config = dict(
    num_hidden_layers=12,
    hidden_size=96,
    num_attention_heads=3,
    num_key_value_heads=3,
    head_dim=32,
    intermediate_size=384,
    vocab_size=756,
    hidden_act='gelu',
    norm='layernorm',
    norm_place='pre',
    norm_eps=1e-05,
    positions='rope',
    rope_theta=7580.0,
    rope_fraction=0.25,
    qk_norm=False,
    attn_scale=0.177,
    bias='all',
    tie_word_embeddings=False,
    parallel_block=True,
    init='uniform',
    init_std_qkv=0.051,
    init_std_o=0.0104,
    init_std_up=0.051,
    init_std_down=0.0104,
    optimizer='cautious_adamw',
    learning_rate=0.00213,
    lr_mult_o=0.848,
    beta1=0.95,
    beta2=0.99,
    lr_head=0.014,
    max_grad_norm=0.5,
    warmup_steps=320,
    schedule='wsd',
    decay_fraction=0.742,
    decay_shape='pow',
    final_lr_fraction=0.02,
    batch_tokens=16384,
    max_seq_len=512,
    doc_mask=True,
    train_tokens=96860000,
    max_steps=5912,
    dataset='wikipedia_en',
)
Each number is 128 + 24 x the weight over its row's rms, rounded and kept within 0 to 255. Layers, rows and columns count from 0. Numbers have three digits each. The size before them is the row's rms in percent of the matrix's.

# down: layer 8 MLP down (transposed), 384x96, rms 0.0968, rows 127-195, columns 0-95
# up: layer 8 MLP up, 384x96, rms 0.118, rows 128-196, columns 0-95
down127 096:130126157142131155083106166136120123153113135116148133107134163151113109138120113125157172108174167111152095150105123046120100140139123102140100093097142140154150146112097109095117119146134141123125098153168135122163080119112151129126132116138093178134080142141148118163107112142096133123
up128 089:126151141133171119137156143124152118139085130095171129129144134106142135142154136123157105148136128137108151078117132141174145129064139130128117096145159121126084144135116076124152079112146078153125115134139126107120121127154110166105126133136097139156132076116126120125179108134061135159
down128 091:129103147129085131137130124153122111115139117114117122110148085165150121075093094105124115133119125139149126157153104089111131145134103163100080150110082117142121124136169138148140133150139157124101154097125156158076120089133161159136133182128111132161177135102091112149154164148117135102
up129 100:119157121118125165104158137093101140137149151150137085149108128134131168115094157078160082147142138114091162143116112120097136134134138112132082084187131174132142105087133125146147115126101102124114112129122182132118106124159151174128130122111110151073160109134155125134147136150115144118
down129 099:158148135077128130163148125130103133113124134116128099152111146058145104149092115130074151145128114113124145142129142127147155115145123129139198118148115152088130115139126130152121107160081104102140108135122162162137183134150138157127132108094119142095139167121108138120144119104172083092
up130 094:118103093157133133120143161140076172106111154101143095155151104152102133114126141113183132124142099117110117135128086117145085141140163166155166153129099128144104101135165132111114118188127139105138141117135141162095093139119087115139140121081124157110144112149113122173124081129122120146
down130 091:146134133143131141169151088138117085098119117141155155155122096169128162071119105147129104159113107132093153098135129149093186146152137068105115108155111112154109143148149169152100103139148140163124110104094154143128133148145138161145119115127128106140117129103113155149126104103081128098
up131 091:126109148113135124087079150081145185181171105140122106102108139135105162114079117152120123105129138120139151127127114122175098128097131148147110068120121114122135117156080155146134159093139150142157120098146137079095158128106143126131144096142136162135113132090109121131112125122140125158
down131 086:118151110107148127156145120097134146122162139126095147182149113128124114147148100109158152103076109152178129098142098143134108134137124088110121105139172135115108098099187125105122156159108135123110150157112126129172166135143136127106170079129121105149085113126119097146116092166135136104
up132 093:119151096156164151086130117147120106105147145118132123129082128124133136120120108133141166150138117121135166106102132138145124088062111146123056114197101134119114084136128135132173101115156086130146138147146086126158153108138148149110145105112117155123119156122125144116123090154102157146
down132 090:140087163107099082159108106135117174118169150114123094148116137118119130091129143159115092140101131175133189133142126101135130105152108116087118148137153093119112143130109120141092155100180121128129114106100127157134165182128126174115157128122102147139155104119096170109127118119127118118
up133 098:074074100113141090146099140122163127103124115217184136137110150118133122156122125113121159112118138088146143136111124120137127086101114127134150127115157168115163127110112139135118127124140143130125130113132158150145208156095122140117083117133120135121131175130131133097147148146124142117
down133 097:184146090114133138157158112135142130115114135148138119109152173138092131112124088138100105092133091108108131123142141168129113180107130094136110124182133082150104135107179152153133139157157131129088147122163063133106104122096129165127139140132138131117139101148144097107111159112135111118
up134 097:138121131175110127083087102134118149168092110162157150093101125144120139129135133129159132163185144119127159111140122123199135104120102138121121089123107109139119129148117127108152110127143108093151103067161154140138122103094098110145132139150144122169131137125097150146118087120077118142
down134 102:159140114144111139112122136079087120137137121087161162101159102126118120101129111083117123093107114142138102088138139146077114161092112153138108161104111087117148119113115164137175117152071156139118162112145132107127117121165154153166134174131147117115145130142118143150116175115139161141
up135 122:103119089134150122148150115178093137167153137129138119110157148163137113138117107065135112151147142114100102126126131089124117094102131126154083118155102170140146122106162119143117091147130128145080171132144127155159120134169103131182090118125090101139180119111143108127120115102140150127
down135 129:125123083165112118116133171170170106116122120177147135122122115076124101121119072114155139151069144133100139116150125117130148134160117136122149136161111109123107157139144109128138120136115156134092176135126140150138125118171160120112094101166114069104101114142153106138149122148105097165
up136 106:108152103119085110155127103129118132150118178125110174121138122118106121104115091145171155136165184103124159092135116098155115067143118101155118155119175168151145119157148105139097135166138094149105160086128120109113146124134104123141134109103135095107149144109169133130130134094136134120
down136 108:140136142099120140139134162123115172126127097131046151100148160132145125090106163100113135090155107119164122126141116107143118139146174160177180103092136109106110095125122108057108115105124126119124167110127114156152150121149132126153135155115106145155106126145146141126134110126158105146
up137 091:112114126163143129112136110127143164122135106165156148167093153132086136112099124133156113142143105114122102074094116122134142127123147137153172100126138134146107111089088132138160131149139105140110104151134212118145150124170095122135134187140099168137103090134137114108121175131120129123
down137 098:138129067110113154123129122136093082081126139126089167127118201122135143182134103152102122150186111133128123133136117152131111090145157123133170128168114117120123136132132128111130108124127176141133132119162128136107135114142120122117159150162154106132082127125090143136130108146132084072
up138 101:079088112105135079140121122185152152105177124143130125128141134102105138124098139178160158115127128124129090130121103085158122142129074134138153101145125115114148139096119135147100174175096118121098144135139108134143127167102064122109104131132112152152129090120138121124127134153119161151
down138 105:110140150112104153126114126109134159159112130120120149134116113132148145103123124134126070127096168138142109101170170128077170128152157107126111122081134134121091121134155107184114136099121166136136129076121147092100161162123117116147149129153157144152072102089126135127119143150141082115
up139 094:104118144173132186122144129107175157117153136146123152121113168097090115126124103095128083103130124126112142121112112078141122136097099141100161139157124128115144154105128159160145096112115086107153112103146111143160146146113081117142161116128144131160139113136103128190147138083087136129
down139 099:112162145141162109101153132133138115129138124130125145174105110102140120084112146124120110124137105122147170094133145112134133170151119096096142113097103117119129132225146174161097116120100136119129119142124176116104076154143140135155140111083148092134143127123127125112110154099158139088
up140 082:136173131095109108119130122118125141164148150127108151197127139153124126143087141162161147168152152106121129137133099091119124123122110165145116195121143142115127193104121113108115130122131122141121113118149129116131099118132118106165134123101129101170130119137120105179147061078150108135
down140 085:169164171114116150131131125106149142141117107123119144127123118146115122112126119145126102089099101140137118136150145095145120116141123106081175106142132161136088089149140164117082157091101149116139119171118131127068200135144136134126164111140120132089135144149104168103127160118131144081
up141 115:139067089130155131115113151101089150128115071157126152135126135126140159130122110148147118135185135109107118141090131111097141142109141155111114144123099107095108103093141165132140138164092096122111140128135170101126146123098113143158108164162148142111118182179135112133105096115171136123
down141 124:139165113162135129129110169136108138123120152151145136122113140174090150144096177112101140122115147112180103097110175160122118117115111121151094169163146138177144180092094130131096103114122095124115110110143088134127156119121125151103118140084132118106124081130142138169128100135108110149
up142 103:111092120154140198135115105130181122144111128104115145137139129115123142129137121154115102130154149130155098101134135118161124115116113122121100075183100088149112102164139115156099127150145128056132086157138162137125123160106113127139123123129155109100147144095115111171164103122163132157
down142 096:116176188127160133131107116172092088143149154112123140125077106088133115115136135141153153142116190135149129084123106169089137134110170105129109124116119157114138123105126143166133104124103152110124110157095123142153117147149106154115158087114125154132102147099087105137149120137127099104
up143 100:114126115136139135100146105114148182140103065159101133124114142148180136121148117100115158161132140132095106145110098133140103150114097125101139119152132116128126152098106134151130100125131098045098106146136183155147113130116104129134110172167142160095122151125113129144131115144177100139
down143 094:124125132115179102176110170133152137140116130127100075123108111151110140122087130150156107108133082186126123146112127149131139162092135120103134106109134121127113128111113070134153137104122119165126158171141145135161103157105113162088112143149144166117167140106131125148141112098073116112
up144 117:116143098100108109176114108136189126132130154118175142130103121046133099144123122077122140138131130130111108147120116131125132135102119165182109130152098120080102114154135123148149162159137145094129123130114131144135137162135071109103122177132156139130149141133154123168157137153104119124
down144 111:155135146092134139103113132116096196161146141125162138127121120141099080113134134176121146137134133165100111102125127102153131101144145105159165156183133109131167103130147087105138099115113139134094129105098131123096123160085122121130155138146107148091136118149146137095108101138183155101
up145 097:134118091138148134100180122134177162139142110144127135098135150118108166134133127143141167110130125087139145092109147117128143133082129151137117158105171143110151150109092155165130132139136119114105147102133095162157174133069110122129075194127113145115142094138149141132122082119133115125
down145 097:136110096128130119123098126122053118148146140140178127129120120129156118091153129139129122121127134114150126149147125139062107128108120134147083120167144161120104131105154146144126144133076116103116121172111155161122098136188129143107141084146199135123129101141116135086150123152139126102
up146 108:129137130100102128129144178107124147136096141143137134155122134076123180135095149116142091120124117114114159095105122143125138137148189159174158158127161094130119100131133096130120141114123064114118125104137169111111096151161110152118170150150118158082111096129106124140120114166099138149
down146 109:106119113117123087168103170113122120148124151131126111124150119156122124109117168128110150081109144105137126073150137186142156102140182128132137163142133106150090126115091124122113081108102117114121156100172167131118131111168110095150093152177162149120129160146131116139109098122105139124
up147 105:095126169135169167122162185093116136102134097110148115118131167126143179117108155113111115159127112122126140136122136107157160134133145127137110106121131169166106085101153144138165071134115083095093120105159135162111120116102139104159150133127138127095130187138112124133148107123141142154
down147 105:147111113143115161094159144149132123097147157146100110119151138125155163108144121110144160131122107110120158160142133132143132130086115145056147115097111123115156107083120126158129149102077174125129122143123158129094119103063167116123161089134140158141136189112120122102128143131101121130
up148 082:121105138138117184095170135135108113176060127153106143153120142148108108122126132107147109111117117154132129174130082142158138111080100155123183154104095172124154147154153148137112135099114145142134125129113142076113108119116080124123112143110145131131123089136113101147156105122134094108
down148 080:152143096124113131139110148156136093102162104094157125095130112088144175081119095166126140116160183088094112114152165103119110150165139147137099109142161100156128136114137141095143154141137118115100130099168111173101152114118128146159155116155128125113105134144151104089113118110109155127
up149 110:133145121108125176128144145160062175147097113105167112129129150143136104144108176106159172142158142106131107119132130118117156151117120120130135125102146147126115130110104113137151113152130113114092147083130162125120126102061117147165121182138082179110142119128152115116159095125125126103
down149 103:136149101112117127159142136099112150124134105152134139115164186115131179115133129122095123166175107083141127119136117107120147123136094176144088125077151146124099143157096166134055137133148134139111135104103119124110142111137145135060138143127153101157125157113126142121125119155095136110
up150 094:124113128124126111128098133095158121123133111176117137077140122142107119159117179115135155147138156122103182151093070143106135131116112116132106097148161124135160127118135096128121130130171161120132147111132151088091139152141101121119094141173114118123125092075183130158175139103107147121
down150 090:089131141141125102144116140114127152105114082124072146095122132178090148109151139141097130151122139192141135109144112136117108130193137111097139161126101134116155144125105091163092142142103132132158144145106112104134123123121136138099143139094124147132155090093136162124156099096151179154
up151 097:139131108160146140101127133147100138134081152109161095191122169094150132125094169123101157150114142126127144092128099122183106096103153145111141100149113161119155139135107121122162123146123087146138115088104141166116148113098130154101148123146123193115135085109131131166130125128146149140
down151 095:128144137143172132108117150122103133146131114134150139092110171148131072122159098112070142172087098124157112183106107153134154152189147114168123136105142153143124175151090121160118130069133123146133122126129120115126141113130134116127134127125070124127102118105119149118093108137158137119
up152 092:157102144144131111150134149110105138104116164172147105140105120139110131159090136156148111145130119117105194093108141141131139106099160175175119133109104115138151122115147108111154093152136133129111114092142156101167173109154101153142069129097129128134143148141102098144139082086134134108
down152 096:123118094100123171117127123123143097094087120121113158099135170142104157104171138111157118168127097149111114161170151153149159117163137105146121140106128118147115098115109112121139101076151134152101153106146139081134147127119151120140190146140176127093116080149135129125112150144116097144
up153 096:121132179134145102134116138088080085141123143177142095111146095121135133129122147140120183123113149098120093091094124131120125090139165128117129204151146165108140137138117111112120159123116125111143103113157129109139154127118105146132127125180142143056138110148128125111154096137098116115
down153 096:115107140118108146078131127130155100122160124077108121130142149122107124133133136108109132171141110137105132142112133162135137139140159118085149104142131161115139169117129128167134132121159092113150154069134135153090128139152092171085156088147082132136118181147158081131122118105174115142
up154 093:130127141135125180104150089196112144134081100113110161112103145123143174141132125149132096112114142140129142124147141131132131097113096163140063131125110168117122166088112102135146117141114111139065124110152091159101127138114152147131116155130126104147106135117134084151134094124166127160
down154 093:139141142106126123109134109152135130095154141149122108137144073102162140136121138172138132122141165118143113177103118137131123133171111128104111119108144119143165147116125119116098136122128132089128110158083108132148158144128132160130135105137134121142054047113118136114139150182086076105
up155 083:103134153094138103136143114105120096098103155108185122156138155070144137152137091149175156136151138111123106103119114106139109111120148106126116121119112122130132118103174119127152136138089068139100111100137130166148103094118124119094111115122141185156168140130106120126130165136177147163
down155 089:156154145145088105098106108142137154155118135147154127113088119136101146109108140111125172131141107144113125147131129188100148129105126129094134094140113080143143158146126147144153081119084104120144178125130090091122190126166148115093128116101146145144107127133149185139120100130106149125
up156 098:141083111141115146057195124091098141154116128163157156177109154122139172115098135166169155146123113132145130129121129140137118110124089119125128105110134099056137109145109098130166146163122115113110159126121111119149144141125134144111112149141165156115151141101134111142145149105157123116
down156 095:111133135119138178187053138172145138128110149102146127076134106129103146112130108121131104163142177080137117121106094096161132119132156117152105151114118126160138132121109126151123150122169128129132146123193122116161108118181099115119111130137146102124088099139116127096131114144132126146
up157 103:145120142154125128143101143108140159150125119073126151172073134088097120148101136125153119119143143117129101117063179121138126126126085119145110110092122108104141134119151117117121097135173100133100149159145129088159137152167103141158157121138171130138162130105138122096109088123125174113
down157 099:129151141124091113114144133121137139127135105162137139137100114134152120117110149111152140131116134133080106105059130159080118126123147141107154138139125162132184096121126147152177192152109125101095107084113135142100109109149124112146167136118118083076169117148133139129130106168145126098
up158 089:103148127106106134098130175128110147126169129128090160150099126109131158138102138127099141145137128109135146136153080130155115135104152128107085126126144147140119127137097117158095181126133130110137163092124086143086204124127130142155115131132090135135128122121138119115164061158080142149
down158 092:121141114150117138115102116113171136111131109115176097145124161135147153090165089127111107153138105091186181120128167143108147073127133126131154089131095132114155107159116110105134120084143102168133132137114115111148131135179095118105163093096133126122115164133138127132141171134154117111
up159 091:144164126101118137112165124105155110144070129119112132152119131155173140147130151128140119133108128111110133113109102138157090131140060127142073121110154124098144179149088108143112126084114125106097125076121149137130146138091127161130109117138129143132192139084169130110146133127161110132
down159 083:134103114070117118152119113116138152128129152115099113167135099139139134112133106146110118116138088156131067178131135154138073132142138163119131127176146129142089164119120116141115114187129097181119148174109132111178148103145146129105168120142144125139126095112123127132120103081122102125
up160 110:119107119104114128147169151103166131097114119142161132110150127137129154143111112090159119135129148098108122150084122121107142089152183120151114129114169124102154079151153087138152100108139105100104110155122157170158134134142101159099107163170152126096144109124166109149155124176121138110
down160 112:104084145199160091127088140100077134178101093143138152169128126124175106151132124110102138122129138106139126128103127103091103145122085118181124161111110118127109124109105152101096169123109123126150136135134162152115155161141123132170117130130104136135098156132120108136134141105143127171
up161 113:129126101146109139117141098110127080148140147134158118212132133090092123158123134156157118139101165123136133104114132116165098118149121163098130122088160132129140108108106120119090146173140138068074132111138152133121132112143107149130127106158170145144152144134138098120106152168138168114
down161 112:123095103144166129134174102151069145164099135143154079116140133129118108132090148108115107147137077150169123139170148141136091113112135100131108113130132201087155136130125157122137124133114117088136121134120119107169120119155151106110097153125144159125107108145101184100142132114112130132
up162 096:117088148126134155140098151106096124188085160103101137130131149153144123135119184120102121133127139148128134136120102134130114132111118141140121095129169136162150074084170130177152090172165129104103137101143126081121147105160130138116107130123129145089121126156093109102113117099094144141
down162 094:146106121116143114114145136096083093123146113153101132118148167104089098170141127097145126146102176114117091136088169143090153154118114112135156137155101133132111134117159163128145159121116124144177131110094153147104152110109092096168144138118106127111155105105100181119110146145162150103
up163 084:124158178155111173096202107118122109150128123137144125125121143080133129132112150129145127098121111143109128115108145129125112079147136132118116114131100141104139119120149071171124186155109133113133172147137130128145176127112111088129129065101116139114164087122110126155127138140171132118
down163 083:156170132127064158132105095103137130111153144109117115119122117123117150117156103135124129146134152130153117130169156096150139147131114115120092149108176112153171133146111095126146146144122150129078129081076081143155083109135126149128135164132141103119103157147149157137088126157079109141
up164 088:094130140127130110122139129106147109139125142154149153134119078132167107117123125132129175125108192126126139136137133104135130109127075129111125113147152161123171092111152083113088135128144108118133140167157166120064124130098139169106134119145147113057149164132145113088121144126089146118
down164 086:159136118127125106127123120144151113082127129124117101082164176137144198117128117114088094106142156147136127141129135131077146110135125128102169125105122156100151131163160110125172131100108148135178147105104107099110148133128156097135163116122148122120143152141115183092143124088157104104
up165 095:119151154076070132100127155123142162121097158123123130156150132151115132125156182091109135096122125133127100142114105115161102122149133126104066134107159131087130134072135104116147157111119123134103140123146145126167137128152145120168071129136150168096157135147144104110149097117138111158
down165 092:105105117135119131151150127117153124121124147140132106112087098120114108114124059123172124133146069131137130147178136108115114157108155101142148104131104150158152119168170115131167133118134154093138115116144124114104142114154092146132181120154152085143076117150109124180137153117122138086
up166 106:127112101164092184092153127170120156159144104141100119120107105094072109146111119110180089104171151116102137098103145114112130114110163167107140143142139139114168103087183145169106132138128129125109113112110159125122112122114101150174139133143147149144116118109128126160125139128115137102
down166 104:162132158131140141137158134142154140178095175117107127081155128097087102101115120112112153096152109158116158136138116096109129156095110143115104160117138095117134162123117143105101114096132112085148063148136124108145120133164122138108111149135141076154121130136145120162143160137095151176
up167 106:114112122122171111130114169100141175107178099105118123132100125145150136111089125146116083149142141125109110108111164131135164118138133123164093072138112120128124088128171076179151154098141104116142098150140106143115138125167129127118147122150099146114104115102119106148140086119130184142
down167 096:099113145133107100108155129106090155151155130145099146131134111106103138123128158113136112092143106140154141137166135118138105097112134101115191130144126134119148126120123103128149151101104139099154149154105102136090133080072131139151155159160132160092187119130134129138131053149165144127
up168 091:128071121132147191098119141114189162134116094138121177119154143128143157144148129137125131133093153128127135078098110126161104122134129139116148074113156134107151110152117123163147083101109113128099134090108129106112128138127102144093105143156150143129143120127105115152202113126126141145
down168 091:128147079096124095182108129135137081145090145154133120153148154114119104113110125116139159074108150150129113097131165107149120116121087119167109152172129128132119138089164185101141147144138124141121108121173152079122145116124162112148111110117106131113096131148102155165109131154135098142
up169 095:106091140175139149113179143148116117154102133164110151120111173150138121140134110136133116125100128144103107099105097151143121124089100146091116126155113134063149151128127107147142180094142116111144095108122153141111153134104158125111167144166154118089125137099152100096129159100168109157
down169 085:123164127101112155109097126116123127121139138127140100131119103137110155117114089131106153111129146122161120143146148208153149151139126130147114109116096128114155117133104133092161150070151150095127133127149139113160129147116190146169101068127087082098107141130128168111120166121105123134
up170 105:108108143122108100142113153116124173131099098147109092113107072122109154145121163094142152115130144106137115119098079156155075088138165157147138127153146132128108110113177124125124127096133143138131081128136167119128143117140138118127091093177159139116134118067149154090149103143126146129
down170 098:142154164113158145108127148121134146105135151142081136109134140149117142125141143129131141166105126163177160138149076182138169097101116123132111119109097081117119159117162126149112100147133148119137115108115095123149152154057148119081097100094108086134139109110147135142143126111125163146
up171 102:115120118088143114125111124125121089154132118125166094151125120085158111143144079142135109137159128122126160103148095127135138106141146132130097155156168169076136143129115099130128069183135147142144094130166141168116145117116078143097104108115094118103151146152117101152171114139128133162
down171 113:097078075100134124080148151146146163110125111128124127113119137118043141104107118119152139120157165137088154112104145104140128128121088112110128139165135107158146132120098137136136167114143102150118162107126111139125127142140137126103165170125118115127178130141137115178091175142151122146
up172 108:132107143103110130089144144116114149137069112169100145123142190166131141148118175135124087150119163117113131091134135126137156158088076107121113121106133162108097167122167112121112121102113115128097084135139142129095103145090132189152107128159129140105144120107116108131160125125140142130
down172 100:117109141127138098119123095145151139153151109115082149140119115116185125123152105140079152098109164134180132122146110205130140143114125127121128117107128095120078120132103142164148122132102128124143124136094127133142121179181123111097126121165135117124139124106076166087136144115115147165
up173 088:126120126139128128120142116125108131113116163073145149140131109129117110153079111138123123159140151130118172120120133122113143135157152151092156087094165116163089101139135126125189100142153121099078103167124140113110153159160086145100165108153174150136086125087118123151098136117124152142
down173 085:142126132113141173132106171128084119122094130147115142114141136111148171133138153116146120102112150066135100125136124101179108092142118119141057135168061114126152129154158113112145133132127131135129104108153105125136112157146151117161136127114107133132140147151120124087113162151145060118
up174 098:112145074105157130108137171122134116136125114101137097148136132090163156129085105164121148121119129119145159119082101109117165102096179138107102167144141133148141070125127154135112123164140094153093128147117098128117190154135121084122142139136133145099118114090142120121135128172147147139
down174 095:140102121126094086142129123103155113137120106151140116120193122116121133084103161136163118062147128126149171131128147120101088161105130120113094120156131099173137149127158134146159116103109172112123139139156090126100086125127095138170110162138152126111114125160137144149099123099114163145
up175 109:121120138136121152154142137109074144138145127103156128109136087123089127127114083127157134156147156118115139112123133127113115111114156177143135179128132106091086109123141131154162176133127118061119085133125157138108147152079125122132141158108131123065131165124129139118112151132178096097
down175 107:106134175110113145122150110137124071142123083115137114100141074146154116127109141166087131142132148094116174152093129145095136163137124140161075145092098145108112120146161154154134129149180148100135129153112126186142097114104130122154116154082114142131133113109114134127116149122095140131
up176 102:127141147110107122119104133140110152119199126114142121134095117155072104158122074127200156142186146118103149107142109122108134140134126149176084128125134152149106111087169079129096110110135126109128097127139121108124113132130105164092130118145132133121152131123165108126130117156093129139
down176 107:135064115158132168117132091113135142153114146102106157132148107154147089113119125142105093177096170129171125174121137120157120122129152109103090140121111143119094148175127126077136133127117118143147142150122150176143102139134133107149089165108123144113114147126114092161098151088134127096
up177 085:087081090101116163125133115097067132109137105120122099103090079147126165099106130121103150158117129111119111107126136116171148067153133114149135150112155107098141135127128117145173114117142113146136142145122148117102162156149145148122112134120144110115095153105183148114170158144153150138
down177 090:166141133105122126114114125104149128096117065128114148105152150134104121169116201111164110109159104098157103130119117140109117149094121143134150117115121171107151170147139146112141124144122126110129111102103098161151128116123136140159148128095096125138177142186089118106098114133079099134
up178 102:130163139150145147084164144144090119172074124147121127122097126102120160133108142132132106119120133110127122079090137125183130117149115133139133095104099168165150131102129134119137119162145137140099122103134181139086147115083096128124127104126178110159119110095166129136105083091149126129
down178 096:084130153103125150124127135156109180101124144153185158107079128097122170117111147104081156152088106140132146174168119108117114124108161141134146149139130141119143108126082082119104151132138113113127110104130096139171142148155130107135091145094106130095120140148147136132160135108092112147
up179 096:166123152104093144116148166137138108131132087147181165114112133114139136143142119087156129161123114115155134080140115139136085133114118128155098114094125139109114115138108140116164131155144095082149119094142106096116164147103118131126069134165154140114136140129129121114145065193128112138
down179 099:096162143094098118061139087128139156114167151123129126085126151155175117100169068157141124112069128142143099152181128159152139097131127153116142140089107110132140106148136136140125133132142132118117166133125155143138141151107147112109146093125108128111103151134116147081149131119157108133
up180 113:127117139162141107116107148099112113143136085159117108151130146122132107141133125069130137153147167069131144113127117131117108131092117155142134169140176127097117140130149145127093106131103156140147118130151129145151144106098082140128100093212144125132137155110143113141183114178112107110
down180 106:126115172098157156098124133128153139105112108096083149143122133137102128136129137184167094124138157161119136133124094154176130166108153098075126085105122136136149122160131128172112140142142118101098122124095129121090156149158147136088133150077119132110125097111082115140111151138161146126
up181 094:143121182125113118143156107132143118123106158159128113142132146075076162117119090070180118111154115103090153147106122108110082148112138150137121143151156136126128155165103124147148126187127168158143115089131115172136139097107140110145088132103104100123135126108121109142151126153132121138
down181 100:113103133134114172080114087161129139138154095163093168128151122144171080136156147120130115136103156151118148124152139127101168135119074118120155148139099065141155111138118119113107106127124115148084086142109141132107118155123109113116089124134143139093136175141149167124132149129167104124
up182 106:136122140142143146073092154090149130141106118091122169136131139135110128149117166120149128140119176131123118105116100153149129145108133181123105106144146153119082102133117099115077128124161140151135094126137152096111114145111132151139118071148143166097147068100146099096144101104135135168
down182 095:125140133126110114101147124091151104083162118146101146112145145120121155103145129129127133119137166101147111137140153124075122078113110096133124131172111090122140122166114096125148095087101112164140183113143086129137160102144150130112160143193143126154104151114103171129125120102132116166
up183 106:090127114137122134110120157143106153133174116143132113097043152122124161143099152110114102138139123119136143103127104151140111128094161115142130129088159201084127135123175142128130097178121125082124088102117133137149174135126120133133109152125114129118139160097153123166134157129118143118
down183 102:100149161136136122136120127156137121098114131103127171127132117130070137147078166115119123144111066109172123143114119215153104125119108103138144144189100143132140140112139126140117107108106159129130152148134124142093141128125129124092111149117139172161124120110138151102186124116110122099
up184 107:059123088113140107170101108107080148141157102146149100098096134151096123172131134113125142125167157124130128154128127132129138131124142197163125103176156126144091122128132124133118102087147139087165073118134140135140144135128130141116093162114143127105131149100128107132123138170151120114
down184 104:124116123118095094091154144114162150136108118107134099132153165136168125124176109103141162128131163098060107176137149117120132117140159128152133115170163119120133093090140113114115117105146156150122139125151099107152092142162141138144131127076128148106131141121092116076133105140176101130
up185 087:131140092124136135107131097110114079160117109121109144099118104111156144150140113133139143091098102108106164096153118113145106117110149136114113177181086170149094142155130136142091145087106082113122141117139159155141105157128124094131128130140166125130147126156186150130191122116125146146
down185 092:101158114113133125163138135131114115077144115111107153097161144114125097116119115146199111167125050151110068128096131132100115148133146116163147161196100146122112144098100126134112160148080143128130131130143159126104125092151128158123153135121129118148121122143130114146106149123123112121
up186 101:072097150135113107135164104078147128115123108141128157127147123119150139108119122135107193139155154103153139140138123131138101116133063147115120122132160138065122155158139123140126127167128134070134107126152120107127180112090129129109105073172130142112127111106152133115125150132127157160
down186 098:113104110110139132148143137090155184115118110097132113128112121140145104119145154168092132161191128151094144116153124136130145152198121149109157122084074155116114068128120112157098126121120143145149076146144123125137125134132088092130110124125132142127136137135134151146108167123152109085
up187 109:129135126124149119147074136112115142120138125158143119139110121130179139152137130118114100136153156117107138086105104116115139127117160130153153165178110117134142140152145131135084170153166066084130124136129126110106139109150100112111133178125104139102094163151131133128131052175096121144
down187 109:098152172103104118095085172120156100133123109151122105145113140090110157091110127120149136117140147097127110118161129144139151148083160111114153121096150149139111146143110107129149124116114153169123174150146109171155140097134083146118148125127159121120101108147095105121146085137172169089
up188 105:113115095084141144196125123144165103141113172108140130122111136121146141139105094121163100109150132116086083150134124133139089102121156116118115119132082142129096123129147072141113142121125126172109135145135172135169095139095135145129149141121150114153126164081168110136171133114097104112
down188 093:136123089102150119106111084105126124153177108182109124155127132167160112136144099085108159079167147142077107157141115127091133131136113110147132176154118102136131122087148134114122111109105126138143121153145131076094120165140170146133128121151139107095146113094157139148163133131136120152
up189 103:145109154082072134119134099067087124148141091120162119173121154142139176144130122122162121129134132092143118140124120158139105124138132169139101135099131144121150120140124130089108123155153139099106104104134171149095138153133128136165089159095141150086188136112142111098147102128143116115
down189 104:099096132128120117134147157151133110144152158135163095061156144146104103110126121150122117081120123142122169143121119152117120138147114115173104143100154101127147119106145144125163104153150107108108120201102111105154082118137163139103113111081164160166168113141139124134136110115104125107
up190 091:116117112132104129127140158144153122134150162100163142142110152083125152163117077136161118102202117116124069118128115119154103129135166122158105150100146114107110147155112124134095139191124131084132137094139121166150136112084134144121098157146120128098148178123149123130097110123134127127
down190 095:141136157139130089140162103110090127116151131127130128112154142153138127122174161102116123167073158133142185157100121171098128093163071153117123114168119125133109101137113148097120114087110086154137158129108122112111131120186121107136181122137133140103116124148122112124169128111150126133
up191 102:103120163150131092153109083142088128179118165142153134130144111100126151117125098143136125115166131108124160103105116119112105110133147135143123133157128114128115129073125092139091164166108100116081141118122162144134118137178122134141123116079116105141094158137146127134109142164099204138
down191 098:137134114112143123097115124088134118147116126169152139081161163153097140120087170090099114120126088108161127148155165111139162131124143145143167121127148128100147102147105105086107108101157109127130140142143129125143158097126188143099176118103182137095137108119145089115138123102108150133
up192 113:097116096083169122189103133119131161106115144136160108120132130120124128171140106137169106130137122111073114133108113149155151124104165183103126143186113109152106118114115094138132118151122113139123171150144136120140114126136099118124126136097126109128158186123118118127117072137137184148
down192 114:081119085152147130156144109132145133115153163123151123099116144170119174132168114109131088116111112114154109123114131172115160156111092102136101138172158144151139153118114121106104104084124104131102142150090151127175095163120113129127089142088117116138150119167098134096158152144135113158
up193 092:135083104142142104146099167158134112118098139160152135154146127105150102111108136127139147159117161086100134109139161140157117087100090196199122145138102113140072149088144119110133116092141113137142132107140124162098134103147122130159136124099123115116118162131137156115137087144121113128
down193 092:115141159151154129107123156145144109095113113146119106166179103129134143071129128124089108105139116156123118117133125130154174157133144114107145143102146112198096051138100138144135117103145156161124118150176143139130144115124103115144119146134119138102093089102135085123134174111119138124
up194 103:120119127156136136155159097153152137128176070152162073157132129108136128126096167148127114158101141124138130094130128125128056123132155134101134135142133143052116094130148121118122172170102091123135135135147137129157140116076092146114141108168125134123130111133115126160139132160142140142
down194 108:169124077081094113094156112107118142145070138132131136129163132120119152141104151122086133138173156154124096118173129098142134171145120161099119128096097167155157133129090124174131130118117111084100136136161170145106113131119183107124119127082131134124147122128130134124104113131144134138
up195 110:138088147114120149135108182146148125076099111170131134130135124105146122168144116110138126142146123113105133157114124136172120125123093142114137094138137120083113105129151083189168121095133140128143065110117129099148172155103098139109100133144116189121156103131118127090137131144157114126
down195 105:139157125126161091162116116147134101124114122095158162126117124072127156122140131101127111116145097129161123120132085135138100117163107107164119114143118096130130128140098154120163073126131155149125139127152081097118125187146169117096137162149145126135079140118138124148124139183070153125
up196 097:129133154177113152097120120143134157126112173131146152146098132084130110163121100141147132124158146124118106058102133128116124115090112164143086159101125152135125107051137150128110163094126130120117157164140141156164099110166125132101117144103129089125127145129128097148105113125158157145